Each number is 500 + 50 x the weight over its row's rms, rounded and kept within 0 to 999. Layers, rows and columns count from 0. Numbers have three digits each. The size before them is the row's rms in percent of the matrix's.

# layer 4 MLP gate, 256x96, rms 0.107, rows 73-140, columns 0-95
113:444409532450508582628513527397500516583467499483500541486509492450515526554525498422522478427547537584433546583399428418468454489505554483490531498466503467565543437519476596500557509522540628506412462511446456521531411524439504491445476581436512495513455590505496530526460567504506545513
096:412470465486506430439375459516545424503489566439494474608465510458438482438481478435498492478397501557544508563553418492566516519527510538445453519533522451480560462481599500542609440494465507518504451459562585446524571426490527459473491415454547443477530532531481464538555533496398567428
094:502474517555464485590427524583601439539512486520487563486408503472564479420540510559447488492468484502462475507423424527542533516547422515455467438411535479426529546546486543564495474435495488461574546530495427465542508616501436464566591567511478401433450373462466477445440486488470479505
104:512490455416543570534536464481530545507422527443566417515470502478552413527494390518512555466506541491554473451482523498449547506503494539623537427548526594505511537559555535433503441481466554528508456533535552510564593582526516424447490424497519444437480499479470521489538440510605450345
105:470559400485542482524489518508493451456516477518532519521438609540485473546426545343444511568605508496504543480497595416437496502490370574536413471510500498423583553486609454520509447576516498427530478510530538533433546509433534478500491568458470527532447517447485428473529468551520514481
110:479464494499490554477481518392544504373540484553584540510443539495489501541483519451611501552415534574515502500536525564467531463487544503654409585491538548510457422556551434512480518549510497524475470456529483541488554432477505440408524554412398454571562495462545488467457492527469471584
090:494469483474452474549545497535559425512563538575459447484562534578510467484499504501339461442542425482521530599532523466490527463547499545510522497522536472414533519576447504484551490524577376527490532522592545523467449542539508503510544544568573600415580397440537451420442509467477506483
099:478519514515621609531517542436548478423404476484555570535427563517444460440445458498540512484469435513529410460515476546529444483515458479400415431497497507489432473568459440448576562549440506498483597564524526539482507443534516578558413428414448510436454494515481490442436455502489525509
097:458509472579502403467417540559518429522463541552525490515507570538537570527466530385543496485519474538522495630580448462529519531546547471422463520508487491478534522521464508535417514399431490472476498488463483475535500418458509441500519577445430492436482646503419390489577493522443485582
103:521447470470492575529447507483534511497495532511473466544516517439446486471501479546523555544473378535497442453555477476453550572518566543584458602498414509433503447486530447479462466409472565474474579514467426443440554483455367588497468512580500435434398539529455442437419482441495479431
096:427508439474557449628543513443485525489471520477505542495517526570419552385516468559539485525566478440551437470517425589532453533449465521493492543464474507484574545538567447471507540419484453550428522584555526512472462606490433423531516482491536614341508533497484515477467521551535519488
104:495547531493562450559442486515481500419553468552445423527488585443516423482494443439491473570580476477464567481404562519481430428466540495463532468463441540487581585485521538529519515571433474509444428543446563500557457540451573439518467578418506457526548518467430555425492468493476642468
117:494582480513500559492483527498454579558540619437525488559488433495531572448529495468473487458505478508519393465490453453554546446452516577507470489494487541499398462576452400509605445520461506545452459439438523474522491529635520439554535497471562497358568450517421505503476445537471446467
098:496584553509486511475437508544562530533407566498513648558514478521509515533493637415562487458554427538541525487516449460517570482450504482570450545507415449580484543477490600549527505519515545553502408593462469437487468474425506511434451529417459557522437496540500534491583573452489501504
100:571526514486490472538470492477475631481455428507556513527533485416453466574432490555543422549586523488442563550471470489480510505452450434484522492424641496507411521500520460492561537524538590452487470567520479504540370477509576468463489494493500521541450508373527585486511403429539549483
101:563533571468543484488517406472584498471490438488512473517589489552494601471586408573495531434434484478556455442480480502489501406575480515497487501496432414445466457578413538427495519469409516484575481507582447480485456487565479473515577511553472543402402451506534490404437499438478529488
111:484520517493427485455480375488440436540496442457535490467429536489498453502496484544505412531551419442522475508502502587524417547467510461542420488488512553532380437447640515537533473358441510530465500391522501549497462481458536565486553431509557481485411525494544491527559511528538580555
101:557469499403565448456506543470484496435504568540476584532469597651551616539534477510430504519415451454533561471553476517451440495463486462552509545555429459558434465567493526513517361517512540469476532504518500418407527479481540481510547554540503424566533493452462564556522485460453484526
094:502414460520545461447480448544476518503466605555489417463536388410527489457576540556557496405479557571492544495471511489574563487472465500521483575493506543465503423534598509492554543567483495570536470567430425437603453511479577573515464482500505506444498557486520502419505531397455413473
089:493533449390546480482570502497481509483444485479556474529478504556444460503609607473462521591524529507399515442613497492433489541451523516550488465547482521528552410469453468524440456552513531543529584432445512552417462546499594513452495513565492579462507442414465566430476510558401538440
106:459448570574499382471500516578480426586512519550488449564539504390454459409499538535539463570429506574588533513573548453521481497534540490490507538373446461457518560542492494449444464507487501497547506498506479424449417488484488504461616539426495548502492511463521405487524375450506546493
101:452493444508474532463627499456445490459488490457558555471447486498485476570567463481489498562521559553499595470454463413510582463392534520465491419425513509445503429487514515479528430626551414455533479432399572519465539460494564561468459500577554541444585564509528556450501572510465502488
094:409486405460566411573548445583469508460473490538485512618579631411395593550568497486452533478480590488428424455530480454559471527469484463476449503552494437505514486412527479501489462538437500526496565532446522508429569471525489455463510540528527553484476593507460487532509469581488483486
102:519541543597519538494516429464496440393417439485543518519463510500522527640548462470521524583447495489515589512513532496514602517508470491506432511380432493427450547532551494511474502422562429442580462455485515489572476483404438489432551446520465582477509481490513524585489468407424458510
098:477492602491477552496266461471412460549551442555473579524465534520496464543455549464441526503442442525547544518479462565478516452487491521477562468526449544519451459416556509517439451516529497509478496434430492423554535516505483464453479593599532512469512491492477584534472435479450507409
095:506470518494526530454432391441420413529367535531470499493428420503544479489573441522468522495477439507469565455500471458538375564524442509543482510548468554492550487478490445620569505457463404551494511514456479425444516436469576565475401497543489538484577429453433496512462450527536466490
093:412439573497483511437518482577470488480552552497505562484466416569519515494466430507526513419536439527495522573417533484443594442466532417531487506426524432522488502574544577497490505511527485569547537587505447453540610637528561521467520469540502503552478434400529485494441576442543417482
094:512524495565524561437446518466537535419530482517499543522495486611552500472507522526493513525460438501489504425403439517479467432487508422516415416531484476632512558471575471478500523508454512648470531613485443544472515533531469468523459601503501506423499437590451538537395451471430435527
088:402487550469581491475439480469419539544540455511569532477493471475510550508529456550429568503555552487535460475525557486427513542585465474473455493550487497449473437468546513463528375481536592516501498421419431389461546462556594519592493469518359521512478577569543488436526501506444462530
089:526505510459482591382484485601520483537522538538443551422487542595447356449538493458494548505479420476451535424483470522468543496563459466497553453499476518462428544482422416504547399472533496550519481420525622483415485438457518422532572527506468470492526503497441480434522508443491460573
100:472468398544477446482526509512488517505511546524507495423541566585426457432508507500509519524449428361593391525554449507467496537556530532429503524480475459582541487485501525490632527606501580507463441474455535532551456511558466478468600491550553491445482479591433454495489580549575465489
075:414451499456510468487558451652457601388507510575503534510469475551494546492533447508449470498511568515482507570469597481486539465537505507543532459500488490390484518518507561527574503370518547469445509568523505516461537492476471537542486536475339506499507617438454437522568472534553461492
102:479433505578487465365525533452483478443549517494504418560452479542518462479474455493501533522463444481483513500530461363467543485453549544582426506566512424438502461511516537627521471538546430602503481407579455426492517472477516459463464585458460486432585581447568518501556487485458549462
093:492370487494512459529511568562461568551534573465451524486466471481551506526508526435522513486533524514421531477522574490508579477487436573530432589519655536496442540568488518422447502535540544482460485559431522572570400494425436519443541465501559568536431465424449532515519430413502503473
102:519417426464513540525435490540497434487511486617507516462508408471550514501516545510502498556478515496575496537469503452578536554442430491572453576533488481511534506489523523509471433625372594452500562511513478498479509524554502515466596460451603632379517455493537487459462582499483470440
111:487476540588422496527610490542482455420501550510524595475425525427490503493508463540553439447577457436488491540473458393557572480439603432540531467538572563484453533469466537477544542463552393506498475397563512471569533563569511558479555555471524422502483511467449490464427510558465452473
094:518563526486441501552465507557600442444504497439466447584502450504570440511475496600472513508425401528467463509489492521442528491413482332552485520554506501466587538409536500475507514441424459544480522524491509510543548526497520555475458429536508476481603533547461473392476576585567487429
101:534446499474443485534569426489441453496500534566470648449438412504513488505441501473525525458437578483452510463469450412528560582385506486466558526436479524470538445407495452586531477425518481450474543435564505526485541426431518545460532442541578557564475577537550564501455540570508479508
096:472497432555511597488437545519532508507463569530545470560468516626508480449475456489443471464501428406491510419525459478375546449490501475495430507545490532457412395517528446521499493454541502558502480517433507409468483565496658497524500477536485427442549470421519516474485426441414437471
102:515470504470530487515485508465432500452528572569504462418554486542503504422472505474540579554462574569497612491500526614619382495516429496541505421499474441507483437573546470546454495525460542449461480518440447481438478568433481521445421472500476600547519411381511422486530489474540493522
096:519409526515625546586562560460565577508409532425479507481436547617499468490496506550492430493571509509511465556441496511441487477434605509608574420417543542558502557519469514405529453414493538526502499457467501449490513527530551506469461519514484443531563426473472437485538484488483591464
100:463442533441461508507426523486441462452470535518561530457530425463517428510495526516523511563481538468501506600511526453466427580471450524488548453380556571467468407460479601565589529502570460536424461532468460545636476446488470475410553559461466547565498605452489468504494425555474507506
094:512667471504544482505494466606521434487485515512432418465411586493434401534510571544580460462512397476577574465509425431463413600523443583467490447533416462471483452499512519516527526448513498546504460492538537469450518521548461505546535466490497523428514536515512494549437582480523440474
102:474513487522469548565542515463524536465394553538530440469576417533488552492423469555524422517500426468393552531468422566442538475414440496443396554475503565480583420449483448503443531541402447489467527498451489489488473567543510503469596578436472552520417528493432518498426454475473460460
095:492469566463544569512471520410419574507374475602574496424489484481515587507471471475545501445587622435518581475551479462489497485475556497513502463451503433425469462484515557497441502462501552490444476503454426507441625438517438438450564587445516488540506432571539480494464496446547513527
106:437484519437542527549544455422456489438373489459546537579557527485480456494413609498526607493484509405443506454469512472528414570534475447485535524512515635523446458551617488489475538436508536565479482469478478378476493522514570517484509413524421529456481570462533538522503448508463531496
106:509440527573478490423565539415527534444466456461555416448396496498523535413464381556485532621532451463524510546505478448417573505433549549479430548499531494479509509556468565516525527478453450524504544485511580535501660488579532552497440505494503556492549520476534414480437484431464540496
100:563565438486448533465551546572533477468349522468411448574517553500465558506472446556524432455462494452418410485614506366482502466477476401574460442500550518524545490471498597489525447486433537569528518473422483516511547550524536551474523471529505493413511496466494527417496498529425505534
101:514480436462436447508565570501596577525564496497505463550559495491408533454473483525515450516562437543414533538457473435490445461483553430475424435470539558574364471501518504494522535378492514551507439479596392412485532491588464463505479548518491388556479519541439545477504493516472521523
102:552472530550526415536523564391510466436411474567508493507448588517485518535413553496485572567476404433549487481458549464464453563515492459494435576432445530388457500410490451508570526481443436512447401438527522529456561574540464486448485475436489435533569475492462456489511550541430484549
089:513485495576459470536590573454501464466475536516496562508550462450520573527542559426388521537441473564460472535534527438480500403487498468520545522479486472518603453528526609516417433525464531445480422519441506455539478451487601516453552513457485438511604586461520544510613511382473549498
101:516521469517620500470497581509537433404541484596477477517536481558477541569525502509422564418513464443453442464465618516615498547482494445569524526492517535430565368512528474473463487557525548509382581427422504509483543433478461585441541458535459466489534478541509512509545465544484474502
096:495536510580498483439461512529496575421469563457511473509356585472579505487542420442548454494478469460377548531536499481513542534436477452520540552473507524488476405521491421486535435423464450466580532417481559467547534453479522515474486471444453450525544554488539498553612528462466483355
096:458457518653500529550425504470539474440519471507472556510504414594521510472420600506459477534554436483569586552586501579444458458533545513453538494422533448570518491493480526552504565427582479504458536507534576513513498470456544464501528463533396447520446521562569440557506403511497507413
107:467487458648455536488397503439514510442512483482461554485496499503456580532491574458470515470447485528545481458491537502535509490557403507444421527501445441492504480503449521548493469514456550480498493533482486455526527447490452513582461556415506596508581537413450392491514520436604578335
104:462505537480476510461457544454500504381560405623498393415553519504524451523490484548427524463523481505522535429507486495544476468580592492463523573419471488462443354552439457568546498444551520547496509486510486552554513539554524467462488451454519531556512415419492502522373497477422476507
092:570531534508556506471417530492584563526500509474491487482437474607483499525548464571505465467454480565513526471513517520430566559489431548558491418552528506500535500531451536516604451431482539571420539600562453440416554606571480489490476492574451396401517430493491557453432489580488485486
097:502558520496505491400504543532497548430543592397503535522537483510523467556468504431486515599512582520544467446452469448566474431424535519454449444609577604397431465480488517495528397481504460532475411566507543471514583529564546472498515484423590504489465512463534591479477480459438475464
096:476494560512575566459520485504516365552525440528403584541508539564492455449601488557513504545471380482460497558577443578435450481469497540585547488519468492492497521547505605507468512427497548460511521510461513486406478471522554487433569473447503474504532577534519421550394428578502520546
098:496434446430557569497530517482660419500530536482456497492471553509560443518477402477618495483441497512486429428463441533515512434471577536601569494529504502492560510493477516536515440409503437415441412486456460453525473490430594494487402525460556483542472490557469508522572474527477570472
103:527491462570527577503444498474434494533555465444496608538401505517531490454586468551516404509517408481461573540493539460556499584464497449518625404512465566541425424453530436486488494455527511502497566482471503544431440522442466498498517444468599426513465531570374544472462517515490434476
099:468496530472466461492479529499567559424451575461624496548479509494523579443454528505563502508404452548515542522478517511448468560570551488420481527498453595436408531569440560446496459502480508409430534514495558383530517497469594436555516577484513537563528604500449448435439528560508544484
100:407494523525547515559443619497533519505499564545507506451483527534469579478487461524477430444523505451509498458509509510440454575527523578492600595483486483465583481429533427508518546466604485525571623442560385538487600470530534516547564472518458562553524542507429500511558483566525583559
107:488444476587493439440494370538513479467508535476392477505435505475525519515520479559479399493499494552567501443374456457591516606468482461497475494484561470381435502472470469551473470495479485548508474399483503487455601511468536583520476507411501579521476471496481426520562522477516367519
096:447442598503413428395530459471478474455552507467523459406532486524447518465415457517471518579509504455551530479479498418565567442592590512602479505513504574556505422545460417529440545482523454520523513438525513525479518457497553503537469529467454477486498506584500447435602404531391482453
103:453452468476473520513511580465450504543546557582468406495463490508472518463560451531491466508484540554454515490476391517459452460500503571514482485426529454639490535417504495513421548518579501400531536515552415509440492481462421462442622474535383492493457448586437483486436521465419435541
107:533458504496487454513433373441487516603423526514506556453522443505537488580456523480497560510514480566480389521533503521640429513467473429465477571446499461542548522465476396461591526500451513481466501604467492473488417543514513479535588405452543450560514584496472483551440452522511562554
106:436494503533479442521478507473522416560453566425389524437532485566554490548521446454613430530449489541547484562499416546479610447547476486497498571505527495462561559567421502522588582422487421450462518479547555491464576584525537440557500526484461428564455543520520537463527486477529449576